From a checkpoint of a small transformer trained on Wikipedia.
Size: 18 layers, 4 heads of 64 (1 for keys and values), MLP 704 squared ReGLU, vocabulary 3399, 22.1M parameters.
Architecture: RMSNorm before each block, rotary positions, untied embeddings, normalized queries and keys, local attention windows, shifted keys, gated attention, value embeddings, a smear gate, an embedding shortcut, learned residual scales, capped logits.
Training: a variant of Adam for these matrices, 319M tokens, 4867 steps.
Each number is 128 + 32 x the weight over the matrix's rms, rounded and kept within 0 to 255. Layers, rows and columns count from 0. Numbers have three digits each.

# layer 2 MLP up, 704x256, rms 0.0936, rows 0-213, columns 64-127
133121142091183134105094127103128113139064123179149090162178138097088118101133105107181104113153118078109120169127148102096111091170182101144147090165044157121132157099075137077150184122173130
116130093121134125105097080167117129115083133152098121077094119100093150172098112131106150127179112185089107133139055141144162147053093067102082082152132131087089127118163121144142206129190104
096114127149147097113133101134098084103129156152154125179159138114129106150133152084137173161139075092192148180113035122151128108114099175108148161105114106117141139132158102137118108151146162
168153106133106159149123128150134149086115078126166152148109204183133136162089123108105082162163158083087165127107127191135144163095105178185112138075164125123097134148182110157037117124090205
076139135208144156114089154121132165078077153125115168078122199129149127127075131107104149162156139085142097106104191185073085122102111118112124130160131184147128141140133128101095146148094147
077127074146185142141122157119156107103162158092130122106097113088201145106129104110147116154103102124132101157190060064116173135153105186114163137146084135064146163121164135101161107138120102
116096187169201129105115093182130106148115147102135102114155153203139110160067146073103109134116141155096149136147097112105157143145134166100160152111091154109119072132114133133085154109144061
039140095120111177103157113090168137186113138088130155140103153156091088115201082120120150114111096081140096210131114145157135102105176123164137114141045118037171142094075126144115174156140151
175165060112123102126096145167158135147171219107096141143170174106146139104167110110133089120120101133162134157155126142148157166158187113118128121187096111132175143154127155140164093136126094
127118094106130135148109111150170115121140114186192176063091136127077142106140138098115159122113144101134138191121125132096144180145142111124112121104180138084063159105133125094124143085119123
165119129071178141156090109143179046072090074136123094175138101123152104096109124126140126146157162169113083104068145109158145084087073094112102105073149084141094136146108217128098134151164150
139056154130148154132147203126139133126137153100093125093096129167148108148083177197112123082130164074115164114125122125172087138118105142054090150113141145119154107142178089133158154106114102
113162068123140144123110088108124134111124170119164120185078123128155164114163088100137169150127077133101140086054114159160135154122150110135132087055118175123136155167120205163176084202099157
141055114121092124150119140151148116079139127059204140132086171164135167140138104145048082136095101120131139136123162113148154103129096150173160138086140184062105121171160067152143123156117096
169142119100093134105160119142124106107117117103161114133149105121122158154107125170128093150095150155088079151118085121152168115156136118075118170095194124146135154100144114061108111112127138
118134096115143106183136162107151164159182075133148121117096079198107205097176151140126112092167154158087155166113128189157128134158114151142099192132203182124113094120078138084076110152083157
116145157115112086142136150141126097154160141147126128107152147116142088153169155186114144101129086126169125147083171069118181127097153124064119137097105117129140145115125112147116158150124085
158162132091048173188104146128120133121164074104137154121076160083164120105096157131078075125108100171141118130180143149069123136158095107151097113172103057173130099135119207127135128126098136
090092144126078115096207118113126070154126192099099121156189121085169150139113190126152171119107146154157099151131158144130147166122109139175143150181098167159093129160123139080177091101083113
087144154166102159145147130212126086147206112125083102114070147156159124195066156083090137129132112086147054110109132136094152142113151186107107134123061148080136149141116120173083126146154164
168124120135161072159155088132153148089122086150136103157130137117081056117198134076171179155193076110163101106102102111083112138129137138149088118079054100152088150100160083149158127129149136
135127081153125118081128148114082099095123197066145123109200182109116135128094066114163127134090168127153110139148085135149112102133112116185122139109102086122113157127143099114128101101087153
174147102114138138065135110124100111198141141114182118108108165088193143126150115048096158150146130106138109026137092097135102153096149111142147122100139127146139069109110137126104154080215168
161130141113080095178178114150097091121106078076167058120098123166145152111120109143130123113182163113123137159126150106143107116137195130114165138129124125129128098091151119153111175113145124
105085172117080112137188124141163119143194172090103071176111115099141173089138122102106113069037173134167079142138186143168171129185116162136120144106116093191121189169140178140176048126074121
092094140170113088109136153123161101118095167124051190101129128185121129112080110073142181131167133109107140115141095118144153135063088173118167117084130148144182125180103152131136114144165126
136065122191086159108045161153154113145143137151134167108137133126128105141110119133120145184161133139179102150156102156107102172097091129162190144148113076136153098157206111134149113153154089
080096096171163109159128160167153106118183115145152163081120113073088109091099066133127123107122070150169156108181143128103170119054144150155120142144080117117061131182165084153177159142131102
110124166191136049187092113165102136106125120121174092185092147170121098114177114097138149106117144104126162110153117110156183139120096167127124137077125122154135168105147139151140177145154118
116138133122140103173087130130113193042109086137111098102102125095152107125122106136117151143196096102045131115083139125173118124099062101138082138114184142188129141104150149136128126140169150
130089153094128193123074116211163174080138134153144121127103121125106132124098139134108119131203090168101169088160127160154117151119140080158116136221142176156145148232128157126206141112109060
103171074153139047066107116140101134166099157086073114123067114159165163154132190113143118143050137107130126116113110081138172111097095157099134127122112128174131116128080121147115134151125141
111120208112152108142094108164104103160123107131132091111163080157164153113117174084135102092067106101168165134138189148128194116140167099119038127094129150125155111085042176184093164133135090
171112153079155139175136113119128074196150137128128095160104103144144130136133074138125056127153132189078182101154126128101095110052066074076045130095099179099086085126140098177103143130116134
134147111153130142134126125139081129103228144112140165148141174098119159143145097089090142174099091124154096105114097179073134152117122165113144126136168117111167161132110100142122103154096218
079101132114140133080177129127149125197172073119114137097122160137104136098099067163142132160144184096108107143163124113148139092151123112121165171133075127145145111107099121128165117096170150
170119168159119137085123111144131139132134118116138105133134131129106068068139102135154185234099103183083158105143104156098130125148100136162138128115185141123134092137125094111140175133183111
116123153150144130168130159115143076128132146091108080161186117111165118158111131174163145102056176099207094154109112143148155167128140148123140098080129136132204173120132130079126101128103131
086123135139135090125167178178163107145107130112157101139107061151162095128139131144117174138130082127173144118131137075123092077112051129124093053089150122096147219094148124183110092145107116
105136146137208152147107141121093160101126079135125049106102170142135152150111086102149117074164103146161158118101161120129100098173105155105088179117103130119086146119163061145127087151086163
147185104139116108160131142103134092107111087086112145097108211093169097133216106086115163094114092174127159104125191101079137132152151049177079086125210038099109135130154106081111173153104160
160155150079220032125164104127146172149162116116135107142137120181131146142116162103088097173150123061133137180065133139167124103161124152148083118130132105142138112084115153119091145076094152
131145127181120087136117174047181097104101162150124095140096117143164169187124128179152143110154069081089120142171076166150149133169109170135102146131185159091169141130150069114122136102107123
142131134148094103126155148090130093086129087097165090110077095170092189084098069145125133173155173089131125093166138154086121161092129123146095125166118104123175120079155122116171120108111123
130119134152136185162142110100121165149161117120125084155158199114139135118090131158069160102125175070113154116108122139118174121061153117162138153102079101177126088174156117140185136138092107
153119124111125136132150121141100072115101087146122124111135097117103131105159147137092138064131143094157151106153095173117118082137117232094043130125097116160137186079107141137129117141140069
127125101102141116094170081120144142086131099145175044167112139118118078165131171149155123234143081126085081121119166139170115108153125126115123133211129163103134151156120136148163178076151077
096068150091113142084181151075126049098135102156120072114087109146085100135166165131089131094141161132112149113178120164108107155140078136165118096141132142161119157109134047140143099079136114
103127156114159074120063104146136136097186134130153099112141133216116121101117164136232120065144134131167146143165140146134140096122195124122143066082145093085145115136075140079111111189145138
111112144155138147105090151129141142089141128160150129162089141177111077121191075101082175104146150110056151169151107104140140159154126120124106127171109110069098168064140139171105144134213138
082063127087103125091128168184065174143166118106099129125121131156179101155113123102128156181113058121151151064091124167122141124100143131124148128100118070148150108099104115063156142139104158
196149148153145155056134135065090155113157085136135087099150157136097170154091137134089125113141155083186138146098161145161094133122109134115103166145181188139083128091173097086120098104128152
163148106103141149128095144168184164142138040109127172138129148171076054132201139157155128141173136124081114106106102091091166174148158085105158092126127090134128123109187130098158188137123159
133085087106101118120180072120104120152142133086118116171166077082149099154124145114120124090161080151150102126177132179093109078149187144129126120156129149110112172119152149178163157146131146
093096131116044159075145117093250107126132183127116184147159103133116177097119151143084135148173136135170114147167160125115109102138123123192122087088138175183121090099120156141155132137090074
134121182155118141175112126144163085123095083172130104098131074154127173102195146129143127093130163118099116130133129171144170086115110156101106159138180129113136081112156181117078130116042113
101104111103143142112175141139165094168129105109109127159103046135144154136185157217138120121171113161102141166126123121146109107132140079057158133156135104122154190162163088099138069069097082
084108140135144157150107137204147132125076101125094117081156106131056078125127086157076165096134119129065113055096149136101139162108150089151140095137091149144190099101076172122103191128131191
085047137114172164213057141184104139141124107107107109151093157111124167190161122108149156120110140108083157166170127117073150156086070213096153164074150140121164078124078063159160119119147109
187151113107074113070121114142200097127124165080120178098111157128137124134167099163138182117105081156086103120143118083159133162099180119192061102149082110108191167122158076145105116165135130
125116144122117115156155111179112156157138160159213137151092141087153090086162165159131105143191111134161138092116096113146133105103171153161126101189105132112114123071176094135112113130111081
164093108102104143120140099152129088121141029154081113153133189181103048092137074103087131097117179139116127186139084157119095126140085106118105208090142127180090078108184168107124107122127210
163109149091076123172148102111081180145193155115101133137145112082184131110176183163115134055157143153091147166133168135142120068132121103171109069150100124151087128049103160100116154178103164
106162110059099109050143117130093105073106074120139118090068133135077166099073156156147102120119176112154106090135113096096130070111156074152111096120130108147112136070171108127142107161127095
115136170125116140182088116078103136144113152135117114149154089190118130140097199179154099142082214088081141125150098150157148102193080070095117148114175086171129129077071122118099152124112168
146186169127198112161152105113106173070103084149196104106116147136119145090178104094140144139144167179158119124140174119131106141138163139123108170107131082126109075152105113085110125132117112
130114096180120140136130133102059162137081133073115159132209100139102144134186125204132138060143107131146152115143155139118131129195106156099124245100110118169117106157139120052108118142187168
090105165077107105123110127096124157103113121148100121178088153208132102157128144143118100153084127127157159149077129108133144153119054131111127126138113124124126112098111070109106087149105124
068113164173069135108156127081104077122116161115135138143138120147090122175129126154154135182107146112108090101150119095159211124145089122151116125158142089113149175162136121162117057156111093
147101135113036167126186076128140122133157132131123132121125179194107100049028156117162085119151117188116105199097160112087098161181143097150151114088142183131086114156156108187089116140155127
123121089155117101169173122103129147125200092143134100151050116095120152119119139103135088124127114127143134114117120103097085142086117202127172146113121153164186132136182096177120191029146155
149153166166149113112096183107134146092137137155131123100104148126130102112148123159172137147177174120158156121111090074137172128080119073143061109145118092149085182125105000095109174161131090
111146090123141112138110158120142119165139105152087136102093175135158089136107120128138212107154120142119188161096180077092136071135103158090182102114154140118103151117118117133172124114142088
151138128137147177093105112141144117146158114136147123083143118146104124026091115110067068152166122064109094139146161115100138126144128074197108126126108131119101126113107177136129171089093161
123095101144110149144091112092102143082092108094117115110109156130112129136112124180169147077099139138123144105131109137108141174145126080228179152115107143112111117106157137145081160107148155
175118102135139149132102166157099168199111107084159158128124078118138172147179084137109068182170105135143162126170066094135124126141205077152114175122101101143115106064126084136092120116170134
117101112082086083129118088121129110137148087110135106105147098073162118104147118083132127169154085087152127092136110159121072107164153136138158141159054179097193138089132122142072124149139172
112108136105091140157084104116160197128135149148076157102120106175153119132133052167185145133161128198088138155151123164057101108138146145155146115104174164085103126103080146153143068190164095
122134139141124117057097135118138122175101197169092138155118121127180123070071142115117144116152114119117101095127096088136188112103125138113168151165135050122138156113067080104113106158157105
147088147090139118144125127138193125128121176138138191140074103176174065071087171080086129174152115161142160112162137178111154137101083138083172147131138141113154109109109128121116109139150127
150108144154126165150098108122173107101103112159120156072177149154135118062116119105117107025089183131142139151168122148129107119179116175107126124161121153115111082164166094141147123128140112
146163104142115173114168140133110095155145132083167117081138119124184167123135142148138126105118114119165145073139148093142076107122153060124125124139160142167135167150158105107119091053147131
142128107135093178084137132089058115107120127106148132133118122174131110170119137161117103144108113138128117198100146138103063106137130125152126056135073112113102136061059138129155147124166103
162160123104108110150164092147115162094149141132119102156149141127098156209157087101141110167110146113122123140116154117181104151136093065181141087087130154100115101117138109162118135137113100
109141164097174126080109080140107108130127116113101144105140114143113164071092149116194192120131167108073143161119184124123142096047132121151117162103115070093094087059127237109104103113150110
098151066100193117093124167156179193112173123155091116101193145161131125162204099093155168166079105174133093178155121108179114117113085198124109093084128112124137193116109138089182117162102171
136137133095092186113087127082140142130133154147139169048114099122148071079131155165132116123102145134159155136080106192162081164157117088140171183060147101088116108104110154115019122166136099
153101128109102077074148093084201154159161105159135094107165142113109186101194158134105153131053130056180055180120050129126119135123110119190157169140093179114083096145116131078114142114151089
094100122132125023135096077108124180089111101103080114112082158130123096144101046153136109131125121092097154154109162118153138110111087125126103094171207113087181116159125121099138104172171188
162141151078140126158088103126179148150141130129111093178172073155036083158116089104172107073099140138066101111116133115115151145169120137144183130084070101142161149151136137130146100114187131
125172164131166093177163108112185176122106154181137161123092102114105135073154136114181148107139108113193104180136168085141083150091108124167085157167113085125106131124111155096173140124079100
092115157112147191119087088207122141122086158178110103115134155138051112145101106165128172115142144135168138137133097152117119129139152163139066104130121128117169177105166108132107083140084081
166155106174151135115116126066139159121149116155107167121165176141180149133094121176135180164146112130115065140107072171137113188175145195155159109127106161168107118106162101110126119146129196
134196138114128112133149110124125108117171112078147154112107118097129213102141147135134132122091128071164104132150141112083111107180118120137156136166136121137119063119063186093124089095147155
149156129156164152128125081190133151123077109109125151075125163119122139169115153086187098116135145092126118124099146167104127138106150095142085115128098112107118131119108134090122118109065094
106115086130109172150108146131087162144110159117104091101098115096132141156155171125145135102145131161064162121106164073148114139151060129081151089168096136166093059111179096121075143163149102
154081172115078050115121147140134145119111101129103134204109163127136086124148111108101169099116121139094162152150142104160140076145051152162119078132169173207125156110166140157148172083143081
168117118158150106128175161171147144129173119166115125125069166081188090086139042124082099142140107173142114110106134116149095176115143070183155151132107185134156186099139091150121141126059166
143112064141157155125103140146113146129104056062071145185151181121135052131091145059181156077163141140148143105159098100107132119128153168162138114049139125125115119118177131130107149128132140
108146108117116175142116105143089101102073129122127185112102198123094118120064118148170121200162179139105132131140103120127141127103128149180121164101146135153163132146135142072079131123093129
058116180153158121166109136160117142153146091165134089106119115138127157126139149145153150099158147161097098111152164095150116113131208098165084107084193147115053116172142121095130120153149065
065141212134147146156118162101153125169079107128054115110111178106109099125110130107131144109170127159112139140138148107064058092090115131137124107085067164125088141084153093166121124106090103
125137050128120143157116178143136157155140153112155106116162136131140110178122132161068136115190105171147169140155074103093108093130149101160133097098129148190174115157130145088171128150098137
077170072128146119107160075191057132124137210112165116148117131086161138170104087124118140132114099118151179113137147130125097136107202153166119124106146057123164121163130175099096125128175124
075086094129149114053113115177130136131041125120137088092149129106161187133088097124152155172152159132122087190136138145126091102119109133087131127099114156121120063165140115073137140108088108
098121114120094074201120108060131137081153162100186180132175125137133211151125173126137176134108128142116037126146188222121087148176149155149053145090186114156156146129130157184180085050103165
132095127145128133098119148155103116120183145136117118147130160139180103098102128154143151148169093146157102152144116134090097158162187142092159128121113154175102122185096125084109114141137102
122130147145184113178146132101120177096136111120138122100093147129117116180133151138116072120108174114144108134098163088167079132133138147104104117129123176170114115076066088112106144135110171
114122166159118175075153093188107188156153178151101176151186160103162076143103122124162149162118155076152125128152116101149215167172122086147131106107134123156152136052059139162126196152134126
141085123107204070138155113181088155080080137114149129087102127154158047137216088138106163138128139071145142142128134128184103117071089161101109135118150140147087144157080155149115166103140093
114147170083114082120087113129147120131107110128162084073119146168152105125199151183124154105126175141068139114106082076146095140175161090148082154092146131165122108178182154129115098159136157
115154076122178213120085136130114126156153124151172156143154129151096067197147128174103093130097106143162169053144145104163174152147146165133131147039080132128174160098093238083126059112121148
123162116174125106143170118128144161137104120161139092130154192153071144105143136187164119075056097062164132092129167128193136148097100161142118139095188150126162132114111082130108117161046138
082111122098137074121128164069179146115165144106099105131144153140146138156149118177115118101132151127101143151165116096088138139068074084083094146086076094103136111127108114142222096119052114
070132111133122126109170141124141151130146143092106108143130141152147060116118196130155144124124168091118135074142071134170113162092113130089134161121118166134154149109125170072089159154070075
134166140147129119088088105108064186090105144139062093113009166110198110176118127132149115175152143090148118099070134122179080107107189088133124137099072150133095080096136136162088135241125090
133146112100081159098122132151109158128170109137134174144161160159143153106120191116134095108108127141125066223162139141112151119112111157119175092205153132138072149166127158090131163155151122
171136177162147115120177120085139094083153129086162179137107114091143092111136108061137048097135099080131199124162156156192111103126142163081161080175208151098113184134125138129102169118144156
212117085126123127082191106070175081150134116076124115171143114114118156112109151103132128078109158166115146157149118159062075163101155158136087146105107164166160073150185125148192125123050129
186104142121116153120094117160147054147092089169088122121146164122172048124118122164140109173176130149115161096167133140103046110156103097099166113190117166116157096077121095119064153129133096
139104121162133094136163128122092086098167138158149119131096088103093102099158155139117117106136133123086169149165127143140161104081101198113161157137132117127118106143118118136083146150174087
108117134080084073159156124149129122127175059112102105147079112122172171108097141127103187085095164155122152110111124128167137100211123184067155181092119120117131157106106124068133113182114139
086129097143103103113104089132154109210093159162094137123184149128101126072104155093131052134079102164157146176100079145131130134105154124067113154166122161142132125123167127133062195109166103
068120125141162139143195148189096091130129165104117117113130117186197115214200173132124141122136062110151070149143114071166122121124132101048157082142107189186102151161147164125140130099083094
074141106112110161077098105096096093134145115142163134204168168094112120115139145145138134182120068127136128129133138130082115143085195150153159152140166178077084066129095109139105153139087106
128138105123109153105118102131119159090080099156126166115117089073132100102144157139108112109159164165115086138192160115149110103168157133145128187116133178178151095102158113185081086124139122
033181125126125127194036117170160145074155098140158091095097196138151142130114123157146115140130159117094104160131070174133119115167162160159100100120135120060144099112127108077117119163104136
073118154141125157155169111159112146114092146158120146139119234093093104123048155089149164122048100151156114164110105187126128140155138108056118165107132122115105104117103158122081149070143073
202149063114104124155106146111157147096133127065094095171149126152114125119167129152080121107099111115098159120078111111159074170116076139106119153136160146173150125138178107152141091140113202
133134198121056121130095176127092114127132160154079154077098137209106254156143136146083118120132146105080154100152100078144122121150171127124134154097140130168118111172109179156106104156150115
082070096153151171123154148161142165124161101137134087115123063112109166163131191146072135130116168126223146101120128160145130116095139137097133152109154097135114073103153064108154150043134152
163110142153120113164149118146088073127223125120124080154079152117150187099120122173140130155135095103115114108105099149089114146149117147159089102117142117104139108130070168097138132132064141
060158094113060078120109157104108117097141143143132131153099094136136176113124105158177127099130151102129167135172164175123135095074077096138124137135134102118165116101130155120177172122159110
145084144117171135156110147160128126174186142081120145145128104103132142182113133113095167149138104182169157123106090137126151164127167141111108138071150155129172140140152156122157092074149127
127101118153143198165151129155152134122147072096083137136128124109177168099178120128121095132141076164137167138096137070108141067094120141164098143105168137138181091107147113069125116160086093
073138168139128141171106067054120107076140170102158088157050082145132136091125155071092107079083117120110128143135155162150087107163126148101155119145180156128165154118120195148163157136128177
207123093148095085128127141091127094095136135108135193181169168112141142109109100132094156128102135128137169115104062059118086111124135178138145126150109174083156105200112186159130157101171123
132109141133148094152091116079117115149135084093172083084118175097110089096075064174141082096161093073130070111108159180103066063098148081102157117141089114091096122136093145157144094127181129
103125116126120133069112122120151105117147099124146139172136114099160096078196118060166150150130128140088127136098085161159039104175178172117104140149129106115141124164124169104163095175101089
140121076139106189135095141147150145127133155092161139120149105087132145159144127165134092138172155145090058140139085127168164096138057097090155168109150061197127089107131128143097097124072174
105112104141108138123163118173175040115193160111180128171133098060163099132132129101101095213159112056159092156130150158087108183129148112129127154111120082144145141187087154140146158046157050
148162125204101147190096170094112147110065151173178167108188180125051170120147157126189118143129158083104185192130150096138127090098161116125116149145159122188090110171168115115063137118116125
102130086189044153128144112096115118121057097129138157125121169095128135148127135172073133146121132130121119096109113173160182082103089123151138167158143159151101141133076115120126106118137175
136095129070113163128109124151126138159130108149137078144155107155090163163146167119047209152112143103121093163180138125140105141207133075117163157142126194146086148099150152142093148131099085
186163104174121166135145172143156139117196170122168137122078112127107140173161067209154110121161165119112107097118151136084165120123144074071120125096148144148175162139097166107124148056156106
152129115150135125058099117143119163126109118135130114116072162126122135113158076108152146069137117120111077144166072109136185136141163115082112143153080146099089132075110161126109133183098143
142089168121111123160148174170121141129149171152118074133128161171153146163167143085126144096159116163149097147065141133136119113167169157079169062169080167134046095122154072150115118080116135
123165142088116155059108142092108098145127154103086190154182077190104137144137153152144090156080126100155142118163121130179135111137133162142145168081093132125151123165126159112066146126135163
146101075130109107155159116169084117142115096163088114167155198132073099108106123152097105131138155150183174101125157154184178126060169151152095136089097111210095161165087114122146123113122101
087145153166143144116147112210161157070191052170089125141143150159118100189052127051123094162090154161127098198125112124148175190176112133130121141157137094127126100158111067131163171119135114
095112113145108132154167160172076138135121181113097061118158169170132157131076198092142063091114134088175120142125124133097102141109178086088069091127088050143061084123147149132125176130120112
098125112126201136200104124154115158139089135089123125147107176151167143215077132137105079108099112196180092125143092115111058171175118151182150165151173073103126108165162153118115081160113130
164127142127149109141083141164140127072174122088091140106040095058120167095171167083147117093122147091143119169102134071141112034135129187088145115131142127129083073148152100152156157093138127
154135160134166160175113077093100126112084114139143153120149174118177139116126149132071155136163131121139104145118132104129166127073124140138119109129153091120113073126107121099114117114161134
150162101056110111094131070119099177121106152147225160114143154130130127066108099056117187092139093147160110134128116151128104184108156127190162155121104094150125116125125129145092158160139094
149151083160052147057143161166142085037108127133066121124092131133126069129132122158091113136140146119116153133092131112115146098099137110072137096032104149146106156146143152177061110149155166
153150145172151111129145142114094122151128136097142088163118090090142159119135035118100160091102087103161117149137129114156186043169138182167101144099110088143116139114130121132125098113087137
091132133079117119117125159172181076112123181183140149092158111161147140141136103093119157158155142072120129117087098154190178126126116149136140160094142108161141071135168104145187124151105132
135121147148157148159140105096162116084104184122201141109201098102175110181141092124118170149113106156154188207152151159109058137174102143096075100027121228125156099175139155120131126127084111
167124126086135149100108098085133111095090114192121157119109150142187156099108107118203121191123156163058089154069111115132086130095126138122090127114116136110149091129069169105119137175158116
072159108130171150148117131204103141152144155148124103133050136113078101123145087153047179130198171174091176139119150169123125064093086114138139116139057144164153141099135077111139164107157152
102126192124065132068130125099154106102074156142111151091080131131077173117174153166137131130097168075113150127160117133140109105147153151154142180074099180116071078143166124139123106201177139
124105162125112104166172128099167161078160145066154139103098077100107100159053159119137068099128145166171095142148082133178076113191097073012177091119130127152181128156116195142057142086086127
128077183140164062129121109146073106188162085110099100141104115083195141149181179100093120115101115140182107156085134077137154166074107075121125144096068182130107164130156111122158114144129131
123100097103130111137161083104125148116134170128189157158145129117151136061133045096155149077165137089134186127151174100098225105135108102147143118156072122135146143125126149120122095139150137
141174084106092220152125073085123149093136112160141152181160124136106139086121154116158068110045181135118137154128133105088127136112203103168184170120135154087144087172082076114060159128132131
130154128114124111114050098189143129106140138114149119142121108158122154162113120153105120142109129158103130120114108146139137140111127095134101130104115096097163103132126150135153128114161156
099161186115124122084136107115101130151075123181124115106092128148104116170196066115114098132175099169132128078148161082078166161129165163140133100089100044134097091148122178094101171101165136
176091125074146113144067174178158144119106067094083135106108079155152124146163117181126120115081132203150170091104193118106144135181115147108079111152100102083109118115118093165131090133158164
168153069130150095167053171153085111135085074068145094156140135129138123169185163118139144103092075109112127057146139127156089145137117153100067050110123207079108131147121125144152121078115144
106109205152102174123099097080147141145117155160131156135138135166059142129122125096159197174166088089125154211119106122106142108152097089179125146087133189097069147128108129069158157156141095
150130062144091130127156143121097121133168165067155139150090151140117138200122165155078088168149156150124139116122201120174086187081115118108143119140136117142123095106133196183157132097179144
092166117153073114119115162208049133176089125122080186104179156101143116174146135144118115107183138228113135135138138099119107074196113156156143187164111125096152130165121119175110139181124143
123139110081094169103172130080065152158137142206142099096115154166113125098188126082161078093124149136138184092151159113159158096115169116155103156119171086127132126089089128070097126156131181
166126158162186146113114088126123140127141108164193149118181182113142058149167131130178182154138217125160134150124131114133072192119101148097106077112102144158153085115173112153113176143128145
065101115197138153191136142090135088096114116121164147076124136071125178181122135125195082132095156067077166117155138144137151098110113172105118129130134136084159121145170095137143081082104125
107118140140136114116161151149180132115164111134119090144128156127187128197123104105161093165147102160123083160087133149082166139101099134120095117117126081142198157182197066187105121105106117
137116149100086100164175113073089112170159122155151089149157088143067105148099095194090101073153148155074103060153145082108121100103118134055033062114221107174131166147127132109111086081135127
167129093114071145153147130098127135113118116140134092073098173127160123123161124107087049086117116112095167121108155169141091112200145129066161162064138139156177103113141141126109070118138157
122108177106112130087133176104116170095110133134121165093174168167176123111131152165220181119108146158113154075100117154105089100134120096130145152120124154130159170121113185112146081120097114
122124235112096180142114077113111094153103135140141115159146112161229124097139176029167124120118119142134070171138136124128136200165156136088161112090158082102090137123102174088103133169124095
152133119139165160036164119103102116150090116141097144147110125171134136189094144163123148161123141094056094115166134117090151165089189111126065140113085065143136099141075215118109110137020141
108155107179151106085139109112119098132189161156114097111113120143142125088131093095124175184107190147167100154128091141171195181123155116207183151152131110163126180131151153079108172149138093
115122149129177127126119156117148123123188155084121117128118137132137118165062161182141099160082129068090173132149138154159139160060082160098123131145137141134133130136154129165165142143090086
164120160130154115148079111140051167142064101135140175115111116098134166120143101135100099169181107191192112114119076160092145166158159111104127163116119091151085160100138069104117080125164203
100080079124113138136119168119132091095097172157127183173134165139132112159066055083126154126141106121210176083149135055149153172155067130148079144165088168123095190092110120161107138083115124
207148089095219116101118131079125192148114149170106141154173105136147147119183143152133155087159119117188142098077122065172153041102154138120135180111154086139149123045109136111161204165088121
105202169118125191134114092140132080100063105101110174197085137145060104078138165129154200146130035116127094159103110111149108172115106133157137149086138163080130107091085132113115141087132134
150120124183078162152155132133171167098128161175112102122115131098131122073120118199149156135149143106147176097152139140124111130078133105090063118113122110186111130130136107139102166115146133
109124069068126079117123151108149158116126157136131114085044136165082130117146084084115112172133136125089187161106121132112093118130104133137168140134158103101077108152145091093107153157093173
099167201072129124117125133125157140179127102125095138148188139098135147169181085110124093163097157169114184170169152115167138111176113156136137111132126165138148176085089162102173105142087143
168149130128157155133134112149171185154162129157107194075136175106113103108170162083132168184137102095123182139150019105108123093100080120134097191141121165108150093182155150051076149096115127
175110153147108086161143157137110125127117112154127104126113139131151110159139140146128134161183128104141164169133120128142122113067027162138133141121120170139175115118102118148190092152107160
153173096119116174117115158126170127078110081162148155109179154111187171132148148122135126127100165181146125117196143084170191111116140127148148168117106128109138143141161165096153129122102140
157200089154110175178150183149139151088116135149127196117107093134119117125119138165087092143177141097114108173113117090106136104119144149170172118169115152165161161168129169146063142126157145
175115126096178107126119125138156120091089097101166025086068175105118181149119166174078164136112159073160136200085181114069145118134143078153106144188121075120103131160071087125190097058205188
037117184143113096107092116172149092101148125147124097145086144130142142119106129120156145100125122137135112116094140162095044133180151161142144167206097095088116150099094069102094131091122155
114139145086117168121127114105058125137183133155081112148169124139122152114069081113092132090132156180146175123121132102122131127169171101134124117132179225145100143127095168150120146086142189
174103116150101159129127079178070199118150118141136187177140100115095141137165143156139065092139181104113090159124140154070073145169154144158128120118147188079086114113190156107129093151137191
134126100129123117113080149129158178182145147112118151103165136110083106096090171137093163133131103106059092101101112132110169129126146132122167110138143116171149181102119166127161098151074155
091157167134098171103143148131081118107146113095058092135192077139141108111111184180112108107131122114145161169179093130164167106109074094112165149160190107120124158121090123142104091113131125
110121155118137131132094132172144126182105089095139118148060113147032145128118095081088066174118145105138177114151156145154097166125105115187144128179146107077159139125087145160187158168129120
104196051109147127129158098115187096050140141141146134097160126072168180140118111124125083123123143092102146161096133148078193127135116127136105116101111133143137160119149073140119147101184130
147171084134061114091088112198086132105171098164146180127156157126174130151093132108185139125074098153146134058150138143177135218190165104120154181077134148131145127104129133176046131181086187
115139110077134107123063131114091117122161119121122093118092113139119153150116107151127191111159116171123111191172112152080131134151139175201105150109127121101144165169147149144113124152136076
147120146140098144124092092164177094152163103153145095172103106056121118099133130122129118098146139146188168130161161172114115177127167137159132077200084161111095118150155117100216131164146088
148144132145128130107137106123142144165111190126148105125152108169088130163136158126091144121160154116176076151117115131152158206144118183183173101184151105104166118127099079105135143103168164
135103108161100132105127142066105110131194117159141204097117167113148137156082136157147096172121098149100170084167159032130139123114107093150079205130144097194121169158179105155173145124133084
159147050154122094107152139149150135128161067138124161145134154173099067124088144097083124128130160110059107104104170089160111092149185147138118197079166166189190150107118179151121141134171189
188155124113144110143175134095145135133072169148067088181123120132065139125175188053122148168125133139161101148135107087144119176186114117138175098173124158202092178122067108173108099164168069
127124110097116093149134132087173097207146107148142131109164127144103123165116096189145094120135176093144091143111170114141175155082122059129145115104133077132171134171091145080190158123115125
126100132138120088148124131108185137113085148053124164111088087142161148169092144177107158076072117106132139124155148165169159112136075097136092149093177125117149143110126115180200059109152145
119125127182133134139081167106141130089150105113151125134056107148152145160067106124100135134117115114097111152113107143202085066153087127123123103157152184152105147083154118174137091114139163
138097108119105136233126132131097137153075145162104097100083057153130092078121150131141175068138109203181135183105083186135112048152169056145151059155116149124089124103151174125064075100120160